config = dict(
    n_layer=10,
    d_model=224,
    n_head=2,
    n_kv_head=2,
    head_dim=64,
    d_mlp=640,
    vocab_size=1289,
    activation='polyrelu',
    norm='rmsnorm',
    norm_place='peri',
    norm_eps=1e-05,
    positions='rope',
    rope_base=14700.0,
    rope_fraction=0.5,
    qk_norm=True,
    attn_scale=0.132,
    bias='none',
    tie_embeddings='early',
    parallel_block=False,
    extras=['local attention windows', 'value embeddings', 'an embedding shortcut', 'learned residual scales', 'skips across layers', 'weighted sums over earlier layers', 'capped logits'],
    init='normal',
    init_std_qkv=0.0334,
    init_std_o=0.0334,
    init_std_up=0.0334,
    init_std_down=0.0334,
    optimizer='adamw',
    lr=0.00169,
    beta1=0.9,
    beta2=0.95,
    weight_decay=0.074,
    lr_head=0.0123,
    warmup_steps=361,
    schedule='wsd',
    decay_fraction=0.646,
    decay_shape='sqrt',
    final_lr_fraction=0.0,
    batch_tokens=[8192, 16384],
    seq_len=384,
    doc_mask=True,
    train_tokens=130100000,
    steps=11181,
    dataset='wikipedia_en',
)
Each number is 128 + 24 x the weight over its row's rms, rounded and kept within 0 to 255. Layers, rows and columns count from 0. Numbers have three digits each. The size before them is the row's rms in percent of the matrix's.

# layer 4 MLP down, 224x640, rms 0.12, rows 43-223, columns 512-575
095:078104128121069147170138123122108117148090112136121148092118153129120133083113166187132099119136099149135133113128135144066147159104098123154077139125177123109107114123092104120085157112137101
097:144112123131151110150084106127146125154064133110108119122121154168147111088100122100142111111153125115105143126151127124115173107153103121120099123158146117144125072121111119107109131120111100
097:110165105141100160090133157129132113124121128147138123117043112089115128156134130136134130104123143170128111139129175123139158118083129121114104131104163115139122163145137161124108116110129123
099:126103129129143129157145148156123128090090143176129154116131155088100092107111109154134117118089107133117127140186115148140137126112159141118140110102098110110126163136140149185122110141125112
103:132103102110096115140128067094142113129102102123145112142141132132088144123133159106108143139165087159137135102101170158169114111125132129107141127101133134096086066142079108111113152120098100
095:126183143110129076150137135150114139150142132108122119093125117104102152133112123084173120143080123133125123125135144094155140136102142106169118092122121140096090131096153147086120138102154098
101:129153133153070118118104174128130126096146206103116124142123113146163165148129140101129126088150157110095158115156103121104116137101154150155176134134152110126113125145166117118131105155161146
102:116119135133129124128158143137168103106128151098178108138130119140123094128132134153131137144081143113138128133109130153094101115136136123100168127165114138120093107111117080079160130096110126
096:093131151132084153129110091109159147130113136099150116107115159104142140107146124127092121108169114130086085123158114178140181141148109102133101128163111164165182141115135130103092160139085130
097:149162141128096108145080138184131111110100151116097117158118145128066121158129162114117123131116091190163130172147075140134090097163146149133107121134131144126134101120133144187106104096131129
099:095141107149141131116196140138100124082114211127119141136119139086162153114143123127112082135149123163102121093135112140157076153137145169116162140143165160125146125148109107104200135194134095
103:115105145122148114120133089092107131177120076125154138121160115160153120094115110149125150134132107136120126158106155101128111090085105159112093129086122104174136103123145136169097151119138143
102:129074117128054064099105104093116123139137066131102147154140147142168070107133116129113139105119121122186128147072096171103155097160127090110105131099108107134148129102127132124134137123086149
099:154119132127113116135130145170124141112113148142144168107104106116127148117131102146124182117088143135084139116131105134120157082133137132111164149145130108133134128141143139146126181114110125
099:107144133155140148165113126081139117167166070137086111122142180112127148115111090194109117080099158105104112100095086166149116139142142197091101131105147155151126133139128123131133108137096160
099:127074127134153119100129114133099093145136105168134165119161112121171108101142114120137194087155126154113128149088116126103149097105119112141104173176137135111112096119164115069104129123139137
097:129086119102160146099125117159112160135159087146126127112126094092117118127125134087110131160135159085144156115137118138139112118125142142112084104128105146112132068110108108143146112114202128
099:180097133098093047127147085113160100137097115083138152181134122128175150079146114126108135169112150104151131142159115118123125126156097154085103169112179153189131119126116119116103126114125108
097:123097117112112124178155119121142124139086144144123113166133153167144175127126114183119121152146138089124105102110143146146165086138148140121140125111172130121094110081128095123137124101078162
100:107057118152089144103145112110104132104160111119162114101102147123120097119128134170129106110125138161157151172122136157136119105147133135129122119135136142126118118141126120174152103130110129
102:121113108159141118118122146136135143135122132110154151119127127156121146080111136112145118124116128179105104118126147160136101144146172126158117113111115120154104128143103151150098140107202144
102:116206082124119155139117158172150121068109173095111082104108132095141143199122117152113134118130124170099146129114115132141141167124110077158186130105129171122189152090182140142091133129141113
102:097171142084158117105110180152142120135133158162123124145110123130151121143129159128140105149165165146102126139146129129117122107106119123144153130128132128118112168115127146133115103133143160
101:100106157110122114126094168122107131126114182113138154158125132120157132182122158130109096098146131118098152131106153090125106116140116155140147127162141145161145138116134155099122122127141146
096:097111104150117125145131121120120119100090134097162125129099132139128126108169117129131153152151168103107173097137160132113100122154108123084140113114112120119111112114130093143140105135112138
102:106155135130163147152090121139109134099110105139111134138156109127140129140168110146134116137072111119148119091113108158096098129166134138073132173117152144140147124141139139112101125159112076
098:111104130165142129087093136132105103084118155094117103101146119100124115129131120075144146134123119167090113138110107145137141110145121149140124123125139124132118119140136124117116129128150129
098:147120171159125133137168113124153108197139124128147153104154143135103105078147120141200132125098118119088141119132100093086158114153140113140122151100107146153144113105119136172105107098118122
101:149172087138127118180142144118132124138126185115140124096117072125088149179146118104113151149158183141123115093075121136129107184143131131157148156145085107145132170111121132115121140127108118
102:110133152152108120146160118174124121139096080119110162129101148127159118102114104118168160114115110137133115158149119148153109120145138161125089097136132167153151050128112139140125137149105130
096:119115137165153135123098138129117115116103157154114144108118161075100103112132079107128122126115080064120155090182133116147130160182116106166147116130105145123125151134141125143127099170078140
096:169169127125084091116114112125131153123151169151148135121103132164115129118145155123174101119094140153170128150123108087105117121132134115158180141130119130168108147126126167090169105115157106
099:119147155175117166111117135184154137098120139110123104117130103111062164152168122117104149153144122120135126145092106174118111106101116109147142118142157149131166100127114131134149125153142124
100:146112138133160100112089127143140128106131151148100094125110133129136116082095139110119117148123120109144128147122112131121143135143107105126127116117123157141164102135126126158150159133128155
100:149110094128122157129128122138138155106130056127115172136134185134152132127115176097170180112122127166178157089129113160116162124130105147110106135134114137103128094156130119190149112139091121
101:153161128110169103110116155113135153100080131144170128173095052132135119142141167133102135172118118162150102119146152128148149086106135105114128100082138103124138140120126158160134153134120129
100:086152126139103133106190106140113151134097116126109115105152141149135063145093114165105119142136140150132124135108156099113110085139094132126076146123149095071120136113093123104126086100149163
102:152082140136131099146083036136114143124093088130130166144084156136117133082120120140169144089141134100108177108125086087151160122123138138102120120061126104151109077104136117164099125135098125
104:080098136126125118139145117146147150120100137116118125125169104066124121082140150125107113136124154111130102152119083125106150145118152161114113133112124119113114119111109113099144089100126127
097:133133119173094141118142118099140098108166153116139108126126087099111145116141108144120174155102143140151103170164084144130122134103164106109146125162112087127124131100156118121099119127105111
098:121167120187112184070077137113143157142078125126138117128113123097129125146126119118109083109101105099180108120128126137088131150099163150123151138154136095154079145122110113102133153152139135
097:103157140142137108153123170110137155129160111123110114131092104154165123140148102089116128122161142083130119101154193100109123126180144085121158140120120130154099124126124119131139162151099142
099:129139109117161108131142138105139126105143145158092161121124167121101143128163144160099144098110111115122142157126136125149137113090163117122104125171107097138124129158167124157101120046095143
095:173084119103133176095097082095138148131123095117112181150156111112110140131099142143134130145062146143133057146141139108164134163118121125070079110127127123120121082134126147174113120122170140
102:095115144134142164119143117102104159117116127083140138093114120139156088132118134142149150127183122079126162112139147124108159121134078121128115084163154127142142138120099130129109108153164104
103:138157145115150142151125157097146141140123159139131092118164081127098162187107155127086187129106170128133111114128133075102116140139151148121118136135156174150138180157144106162156153138149171
099:125085113152107111104143122125135163132072052130143152112132152150105116105134130142099186133159152125163163128149151191135170088117151144108102185130170120121107117204157121147124136138083142
098:115192138120165107145107168091102091150125160085101097156139084119151113162094117109141153113108173123119129092125142113098087161170142164119136126147108142116136138091160111099127104077117098
104:113117162098148181108083205100110126155092148097178114154140180179150142178111145160113134147129079129129097095181118099125158110173116099125125134113132121156129137136145108133120139131134158
100:118129127179147091133171134146120129080090159110137120100151120094129139143117126098130153134139138159112174139106103139117111160129132107085105104078107126115133101109090112154172114108202139
103:148094138117114153116120121153147109139095117119133122085122089126111144108142132100133155151137112104132143116160125117122107109113130126166103140102155120122127119126150138124156134146093108
102:128144079128167089141153153153147146164137111090148111087117099098114120127124146126141142158133135098127125169134133150113166139079115108167157096064167066156139149096137160098130166204162170
103:087137142111099134108135117118106109135120102194131132133134148165116179131147112096145180116130097166126137106096110118122091131115122131133187148134131133103121130091161150101083117103134142
095:097131164114152141133126138176089145152138078150135151108115107103105105145119144146162121132093159087138106090091172156149135122082122170137095124104123126091160096136164168127139124108104108
100:124152163173121113118146164120145156150165113128135106150107074160120111177130128106156134114093186141137159141123111136113140158126116109146180165109147168099135139136148103138119146095133118
103:148140150134162139119155141161149111090090176162126112136138138134096148148113148122112114152102135150128117080129151094110135128121143112148171122137121122113118168123137093136111183151129098
102:095115106130116140145120065117149127128135087119106127135122163129143109143120094157127167094147123120101154103145145151126120111113123132085130104153057099087097133122117143153149155140090089
096:106126101141119113114129138151135131075137121137151139124097097144141154095171139169123114141130105124148150148173108132116136089142128114156175115145117084148143091110121108079100141104123131
105:154138118102120134139145157128162123132125146139187131129137119152148070146183179115125114113125162149087139117119125106133116132150076125099141109128149154151139164149109140104114135086143120
104:101103148109109117113136107141174118154142128107127119134131118159134143145141152166101115121136113145127164139125135128105169126114080120094084120165133082145092120133138124129146141154126132
102:092141132082128186139135150110097131147110174146091095147131112131128147157127103129131102157128097146118134100127082160144128134105176114144139115126181183180154126104172141103122148164178150
099:151076089161136120160132099132126147100108100084137127085122123091131085084148111125101135087160133085093128097093158145150101121180125140080150108110156090107102102155130138096111103111071130
100:079120172111120129116142089133125128142137118145139079134121136092151158162150128126108101173125143109146144091096136118135146125138124143144145132173101135118131155111148132096110173083117124
099:111141107145142091158132098164147111058094171129163122143139107129115139114134065120160177110131085146176110172097097116144137128151142120120174167125117123131145143142098152117162119181114157
107:137109115144141087117134164124144144086146096146127114161104095136108125144135116100078107103120107110128145108096138149110130149142116088122118125113135156145109156139109109174159132102141174
101:144146112132102110112122094129139094156143173138134131147126145110126143137078125087098150101080135152101133105135150095108152093150131150111180138135113129128117142121114110156195142161103108
105:112136148110108163119128176085150116098130169086113126100127109134179152124085110078133138101163101105134108144119128127144127116169169136194115121098121107111076209108167107151113095198166085
100:093147150086121179087160127158154099127120102173152073144108142160121087184136172152114122115108135154137117119153156139079113128140118133139163117119098178131116163099174095115138128170093135
102:153143134150151148164163190143136128143146141098158186163133138139134099140143145141111100151107094135126095109130149153088140158116163131139124184133172150129188158134116118127102132155129124
100:123152110120145130148125151145144126100117155101156163154103110135083112154135139116109187101154132137096136136150135127136126129123122100132117093115117139129163121140144094119135113154111070
100:101115149161095104109141162132172130114107160157141173111158133159124148135140113122123140124132116143108104143132113112133150130108087148120118159178118114132130069148137166123120083101145114
106:187079154101132117130102107138129150163098081090105159077144126125153099070168100153133128110143156095132115154125128095136087111073153153140082182160104107141125096121151120133160124163166116
101:107127159120159083108100130098098082115146106123106139139120104120121150108096130169126101118165112165124152132132115123092169131140167124124120139165152092148106149146122121111149129123087092
101:125164165129103152094113168149122131116119178119124137151145138133103140188076168088138112110148156130121129090118127122103133159143159130113132139125140147160154127122124115071136142163148103
097:127149136128113143103113084085154180130084129139141170130166128115096126080094129140153115144148110104128117103136139111132152170127124153124108083145156136135137129083125147073191133132167084
102:111093180133130172139136107191113073094116103125136130125148132109145132127144101143148136150141121112140092141121145141107119128161113129121119171159151135180141069112109127136150122132110125
097:139135108075110134146140105120137083113156133159149107124062115112080117191129161175104101135142126138119154140110139126128116104083146124146171145153095071109162150134123143182117174115156139
095:188114129081122112129113148153139197144109133097097148106134109126151130107110153163115114109097123116102095183124160142094171137144139095142139171161113115157136136115182097112149178116128114
096:096150143151173129115104132118106124129099150104139138099163124130123115152038101143161144143147138123135145126125132118114116066161133106149122108111127159144148139101148132120116111137123126
101:163145086127106170139091090118131103117159142146134124133081097167138153137125160181106158119158106156134111138127130098158083100167115122150115089133089166141137081129060135113154133125140132
100:144102132136132133134119151130118107170149108131112116140115125128118133123137104122154118118108139089154150151134142133089161092123150116143123140124112135159142150131120115149096126142085114
104:130159141103115097137111144116164128132101153129131138095138123125130119246140105136108159109134137130134082112154144138140125108089125117115158166143159152119130170117147123126187150167159117
097:145145128140136111142102115137150118115134144169137115096115108127115176101140095103130135134123142156118145144157108092113150121131099120105128125106091116117115145125162071111155125165134129
094:143085132122150114110130130154112117087156095125137151138113137153118143102163186128160134134122150126165159108122136106121131140154098142104131083176144141154135112106162120093126123148140127
100:123090121109127151135081135113126140127147179145126110103141091125127142189130092143125103112133120133116182131144152131129157155133129149116151106163101136122130157078128158135174112145128119
105:103150115128143107140137164136093119111133148152140129155123143105116112186094098085078098139100120144122136115147119114135115098146117133118078105143169201127138144162130115121152130153134160
100:115149131105140123108072116145162101139137095142102067105146162144158101166123166142138101154135147110108161122160147153145121129132140108155104100113112137155137124119115125124114103159108143
096:128100111119121150107132115170143141120060155158102112126121158100157096128117146108138141123135121135129110100183123160099119142111101104131162157111128121147128094174144128089138140084117106
100:143141145129106105137154119117151142135115159125153163175126148081099136127145130177102112142177114092149129172187136105142113177110116102139121129144121151151133133148167102117143134125130140
099:115159106099106144119129098137150167130139108155101129095084181105127095097130177096116135130168154140189145112089117158101151146126161108111105111135124135137101112106118121167121092167135149
096:108132128170120166092107094120127118151102107145125143125100151148147129068078129145133151117122122132096160136138114196147156109134134088180151114179127136124128130130101108105136160157065116
100:124147102129159143138145155155099112153126178098112128137133186144150137146097077155145140144135116151160088089139115132141101123133138134125107162091128104137155154130132110144128127076155109
102:151171159087143132124100148137130154131092132167130111115152115154156078162149163120139116155162134131134137117157098154155128143066114171133152109141136135159105161106128126151141087172123145
101:102139109144153126111139138117121105152127132120127143119146123142117117118107113127139129150173145147118126135124150136129118131113150139111112084059094135097154152139168149155148090109114120
101:106081112109158189159151167090138119138155074165144138126144109160153110109122094101109128117142142117136120127157144136145121116092125131143059144153126157132130101140166128178125146089113113
098:104123138107108148135124110159135146107123141128126127158146140162150131116160106104141151121165104106095126135139107145146155147092103123105148097115132146115143076138179143105126131081083142
096:156105160116097147117169108107127153144114126099126174088178182155133125089155153153158124111115175122146127124136132138130119114132110124120128172159179140095096088124132121144145067137104128
101:141129127109110135148122148128115125089121175096169079109127121120110145194142124137134113123117134179116155116191121123114134168086121129087160110119101144135119137177147110141155117092152121
101:083082168124157094121109086100103131107158106120114117108115116161125135117129105107109122114129143146160128156090124110160126095139156127102144135142088122145150075113152091109093148133111156
104:126132135129121113105125136106081141141107117109116112106124166118145133129101125124117133154120123153113094114147085145152130125140095156108107118118172147081105094156098143135125102125136168
098:174054160106106095114124137153124105161175110124154107146170147134129139148100125144119087157093141122108150140171123139117130138111124124136091108164100145112141108134164128187124106105094122
099:165122108166104161155156127161150142103137135104150125110137124082090119129144129133123147174160150116146147085118141116138131108112101125092144136121158111150123125140150137126114128113117136
098:168128147056116120138134117100124126121127133130136143131139171142100125157135120140182100154105111125155137173102118139116148107120157199146092126083171161136129120109077146159128162143167116
105:131181135153115137111115140093162129130126157165111139128112149171109145135145125105130110119113127155123106129123137111129101095111137126147114125142091092128124212133099154142131128177141147
100:113145115149145126115150093155104165156128112159104148158137135171130181087131131108152134098121166112132108118118101126101121125145106113150106103098114127116143116118118061153160108122125113
094:141085162095099143120096093130135139157142116128133149131134118112141101113154120130126131155093136168121149122133156109126167115121123120136082122125153141150146070150173132123084137100143094
099:116061107140130101145155062159131126117130116114091135107160146119163144089155137122141103127091087089133103121125123131126143148108091178132100143141152130116134100116135143112142135114107124
100:136077102139151163147118111171103140174107077150169118146103114108132128099125094146139142113100115120155138171125136132099110116160134107119121110099103133136167106074113127161091142124129153
097:162109132120113172146144129158120135149140110116117136144137147151166111129128127169117124130135134117159163145126148097091140134116116118101137125114109161129133102151160070068112160154140146
100:110127121101160139121164165173143153142110125114145123114084133121116140116140151114100072135121136131147145131139163149140096129129140115128128109146130121120093157136098135153089149137159125
096:143097129125160139136158119103114148129160127135119132111162127109135056116131118118141168114119152133082164102148125098127089101116117142146122102107139137094142107075162165124120154147117099
097:155130140130101141096125123115084082142171144162120118096118117146140129113075105094134167112118175091084122120137101120099122186157156133113116093138117131106126134103148172132109138086148136
103:094172129122094124151131141149120144087140191106151138151125153173122066188139107103087153120142136145159126116147155123085102129120134111121140125137090123124144113144104152132131134056136141
102:137160157123115135158106139102127141103145145162113128111129147149093117164133127097130153169120098118118093128142135149120106131105122098113122149134142124143116159158098151129152132160125147
100:154172128104134092131175096138157129129117148139141113139118108106110141120079167126148126110167134143048140134149134091150165076110125096124106117114127144111140150113129058108114119163166133
099:120082133112129131105131152106129110136161177123116146120096143156143115141140091145163143134138133134131147107165088086153165135115127123127116124155160134142140141160133115172120122137114129
101:127119117081061097133144129154151130086132155142107127109122127163160118157147119104148117137117136135083179118136126156153100098107148132121123096128096104117104134125142136163116128094199127
099:107168156095101099135120171151084129148129117093081164122097132128131165155115109099122120121059137147092122139127119123133156169098169143159129127123149111140093110118142123130162134133111125
097:139111123124151169138119136153120149155098137160129106131144137070142159138135117163084145115127096098133078131175105110128157149136118148149083114095163157136160181136117155111102085143118152
095:147161159160137116089136118118084145142100170140123108114160155111098145102125084143130135129128091111120134114133116112103125103102138145142169141155115141109147090084125158132164117086113132
100:074128112103108157113128107123140155131148144139131154156085125168121141093148093135101127135128114143128113156118122150121066149128139165123139142138135131152136110115120102080129121123100126
096:111112193121150135106109128073140153083118112100134163083170136134105122110154113098099129134153084084156159144155147157126131127115155156124113119122133115119178114142094121128129170129129099
099:149144171118092133122157120139161104140136131144145119106186104138137141149109143146147134135089143182150122136134136132127155173160154105113136086145144118116088140108106112140143187119135154
096:151167160133098123134138135168128141099134162127096093152119112169171142161111108118182136176126113190120097127132080113145118130117096175145182123154131129099107126102125116119110108147155131
095:126133142109119119071114155135112081116140152122138111147139099145081105152130119172089147171168117168067111180111133094132140154187143101129133093097174163140093140159120104118127129120119145
108:135084112115153123123130100146084151146158068157143143127152146158095107061129125140118130151138152074147142117119111131106122140175148152161108130089112101139138049095145106158114118107086137
102:146124072141100130163118093099100129092153114096106141130169150167098133108162119143122159105129133093142148088117154108148131102135126126178112173128177073125141131133129136149110136137137154
098:139181144123091134197121141186161121128133159109143079115080163106123151192148111108156140119125137123113149130117131177133111102073150117157148144154145125128145117103096156109097117076192121
106:137181132118151137149155150142142087121116181142107147133136138124113135163116153148127128116128123159136101114127077137076129125087171105154165132135107109120144176147138116117116111163146102
100:108072067123101163120135113137116142098159074119145131138105132164150103096118108144099107131122088077118150134084128156194131114128139118118106113164121163131127103088120107089138142114117126
094:128116114144132167121135104151124130110133146113152149135120114135116131135132122158110112096146144141124147114141171140112118119095106109169116126122116111108105127169075136121132130127139158
099:104120120131120110129139097146089120133132121118111156145107104140119116101162092121139148142136124093141112167127106116108112074150135140167119111125135157103131086093146124151113088100125121
099:092172119121159116139110124150151134114125133114167111113128092103112156105156144124131162109121154125136156095095113135109156135114143144122121076110146166159167139090149108103123157102160109
099:118161106126142087116123131131111130152142138130157140123106147155158173105113167128153141111166118118116131145186137184174100125162125089194129177070132074076152126110114106121122150116163119
101:104138136117131098132123154120191120138165152158165131151129141138142091146146105135147110116157103125121139124124139093107131146130124135165135120125132167129135158070152136174166121141139126
098:147151142128100124139106129116135127130138120153094105116187168132139145124155135110115154123117105090097121199120149142102120136112145126166118168084110145100103101097132151108135092126123147
094:118094172129107110163120116135132163172165112136084092142132167102118109144161140115132148099132178108082128123127105154137118113144103141127070159150087108164130119071078156086138125100126118
099:119150107138131115142152169137124110144079160118112158139183063088100146132119130165144160144130110137113106146118104105168114147113089119153105137129149159172090174119135134109127125182174097
097:115135150142150099101136091137110137115112143170116088103137126157130141137173134106145108155133083127118099112135129204138105122131135098095129099120075123127115199138072132107094143131150132
099:143157123106139124144112139138122120197111095151114147091112119130099126105122148119135128112117126127159109113168114125116146136153159066166127132114135129170169189101097121093122128103127163
100:141147154127124136123135116094122126111184142133104143125134067139090123210100176122134116138107131133127075097098131086179159075123170119188099180113139144117145128176158182173110132131132143
100:140145106126144137155156114128138149118100080120144138146131114082116118170152096140110136125085137088136153175128112150081112162121134141124072065148116194092123082148159115118155103106105117
095:093136136140116102137086160147153152138154161095131084140115136150117125118137094129119109119137163116133084171150151145138117143125110101128164079120126116142092131115155132167152184127173103
101:129129147169162145140141137161145134127139111141129154104103122140164129091107106156131110129110107118162157120153089155128120134139112155159139152106154111116127076098151121125124110142107135
101:118090089159072139106119131124133135113105080095118130125108108100182135147110190117107173178134122081112145180099116150130104138135111116113158153115153096142115134144129126099106134108096135
100:088184173154146135114141129133136092105163168119140143124126143148124097119143139103107116091157114120098091115131119106161112132098127129156166147144159082091095094132158129140099148087128076
104:131121163098139160127177157133090120140121119134122152103130169099124134149135123102110117134103093153147150131154137070129128135140182134155083152128153138157112132117157115103125162114142140
097:114131061166119095153143154112100132125134143151149102162159191159115118110109092137108094155118147132125105143103162182128117132139137169086096129109116113118098124104149168150100126143147137
098:073175097140143125136101147091114111112095153132137075109067118107144098149148150123122106124133131067069155094101149129125136144115141144100152109116090110132151146096135146128178160160119141
107:140113145108140131126165144163149143086139150101136121150075093129104144160143151103108116108139113122091139113143148084131098123086076110093168128125147133109058178115096091095118124160148192
109:096095144131141141114112081189126131157144074121096173144114114151112123092140120101123129106133127122123121130082119147100104106107115149100113101136086108134162090090126103091111126118126132
100:123129117139162102110168109202132129140128122121162139131162109099126141079108157132156151129113158126165083153158077110139176082101091143167158112131122126136129121122109143121124151083127133
099:147138119080106121138132136144103144145126164135115081134146129137122133148138165123141106134138104161132096138123119106176113118132125140135118116149126081101082173113132082134110139137149114
099:097117112130129107137138148145105134121093146111118122140129135103093085141154100148115127158156113145160138135149129093092094148144145129147149126087092125084093177113129112096147110122116118
101:119102145127149143123132136154132111095163194127140149120113123112103133130155124115112123142110087126060171140144110102110115181118142095125118111071147137099131092105160129124116100116200156
102:146070132142111135105153118091073149164102090141129160151161110117116132123116128097156098111103135096100105156127166131115129126114155170104096106106109117114134121102118156111113092110156145
098:100088125190120072186144146131151170127128082130117154127138125124123137106132149139144149142115165079112103158125159124184164112122121064074087121142159105163110132151145154140122121120124126
098:119146154093131158082128125143117120129181199167107083109124152107119100150116136156099192104132109154096125158180090134125132118130122166113167130196134122172143145117130113138129117136113132
102:124147134148151139117128161125119106128103164125135121182139101116135100151128129139121135151104105113111121110109106189135095136140107100164169133118150131116135144116065169116138147119129151
101:104124135117113153110111097104166170103121177130119144177141117135120109114165122110103132147108119091154088113148170160110095086118101120105134099143174078121132147146183147170141109145146128
102:099125108171144123154156131152107101153151127125146108084101114132110151091112129145114096135118149134115128130110159085152166127149120124125105134111146157125129148096142096108117103084181141
106:148097110111160155107120113122120127164107093068128143128118124133115118091134101138159130127150087111109106138118117107133125137113156158136114111095134113130061061107081122109137118155141142
097:107098120158176142115147140126115092115148145098134154105150085146112161105117098111139118075165159107092109142086106108143139120140137141141094134139111130126125166096118086111123098123092100
102:114074116104135127130123110112123124136120080091097127120113126125148083088135144125095127094138151116083124110147139124139143140138138150079081128132112111101171080157128139124189144117095089
103:116195138145139153146138133142131114115127130074124097113111121138103142170159134091106105138169130132149156115113140142115088161141124093135113134137126111124188131156148119087107133134126176
097:150139127118164075120121206104094145133115183098138109132109133121115154172128107132131148114099151143094103091104149105089102109169123103170122108142093130123109184102140101141163092140124125
095:115134129153150137137137140130129093179095126131145121087131142131120139123085156130087102110108133146102113110161113109123171088175105156130126150105161116123115178152117146138153124137083127
098:095124113103123109128158146133096147129123138176130125130108152138081123162143152152163084104131088151117111176108131146131129104105166113130114137127144161175083087140140156139119128125132141
106:144088146127123145117128099153104129184156071176116109105117148137096108078139160117114153142160160111126099106128098148084141112087116156150108102124158152135125094117118119105112160138115136
100:158174134127104141139119189135068120088144188156103096127139086136094158165127122138100096148143087148139158125154139138089167131102122135171170136111132137121084133128159147124118145160135156
101:164176074120120145143149150155094134151126132143111089110123099125147176122130165170103118103137174165117084077143153141118130134105120137140137148101121116163123108148103094132105126118150141
102:138145135123157149148128106130136062115068153157148154132132148147122109128110133159142111102171160140136115076154126128131148097142104129121123084141113135101148101120089123165134100088149103
096:121101118119122147101098075155136097142142133120078112103090099129129139063112112123158142130109184149123142127152133162125126131125120107122156113117151082126134113122114095098130147115157111
104:123084123126116152097149150098113082137119051133093115131109104127124097097126104096134097152151145052129107179126121102067115123102116094105156115123134108143090120185193123150109113171130108
101:149124086095158127149111110146089141133100137135144140135149099097146120093132123167121127144128095145168088136151146152126113124111075128177144129140116101116102125079127135096149090156138050
097:133106138111155120175156088131116103141127125129145138097134144125153151059139100133168107129157114115107164155127160142122109142091151122107095147159123066124130096137122159163091194107180164
102:108101135142108084128127079147155127127109107139129128129103129149187156118138145158161145136137141114143170101126141140113141099102103093144085132179124143109106100099103130132166118107078141
102:180168152121171117090140127134126119139122174168128091107099151111142160180136094128140118138115121159113155131109117104114114151122145106098153162150080124116178151114106124108100139146152162
100:132113116119117133143087100101128174080169092146131141169155130109129148135133112106141142107110136088111119138154148143107135104134129117119124201083113110118115084153179150128154178099101129
096:101117133110129121148076120148092095146135109170134115116122072102154111160100140145051093117154083095147142168127106142125150144132092129133120160157130145119146121139100110163131115170106161
101:121151142114126130124126142152118111136122160104165104133137093115107149164094136158108158162099146135176105075097113118083125122150083193059136169147130113150176124154107161124134101104132130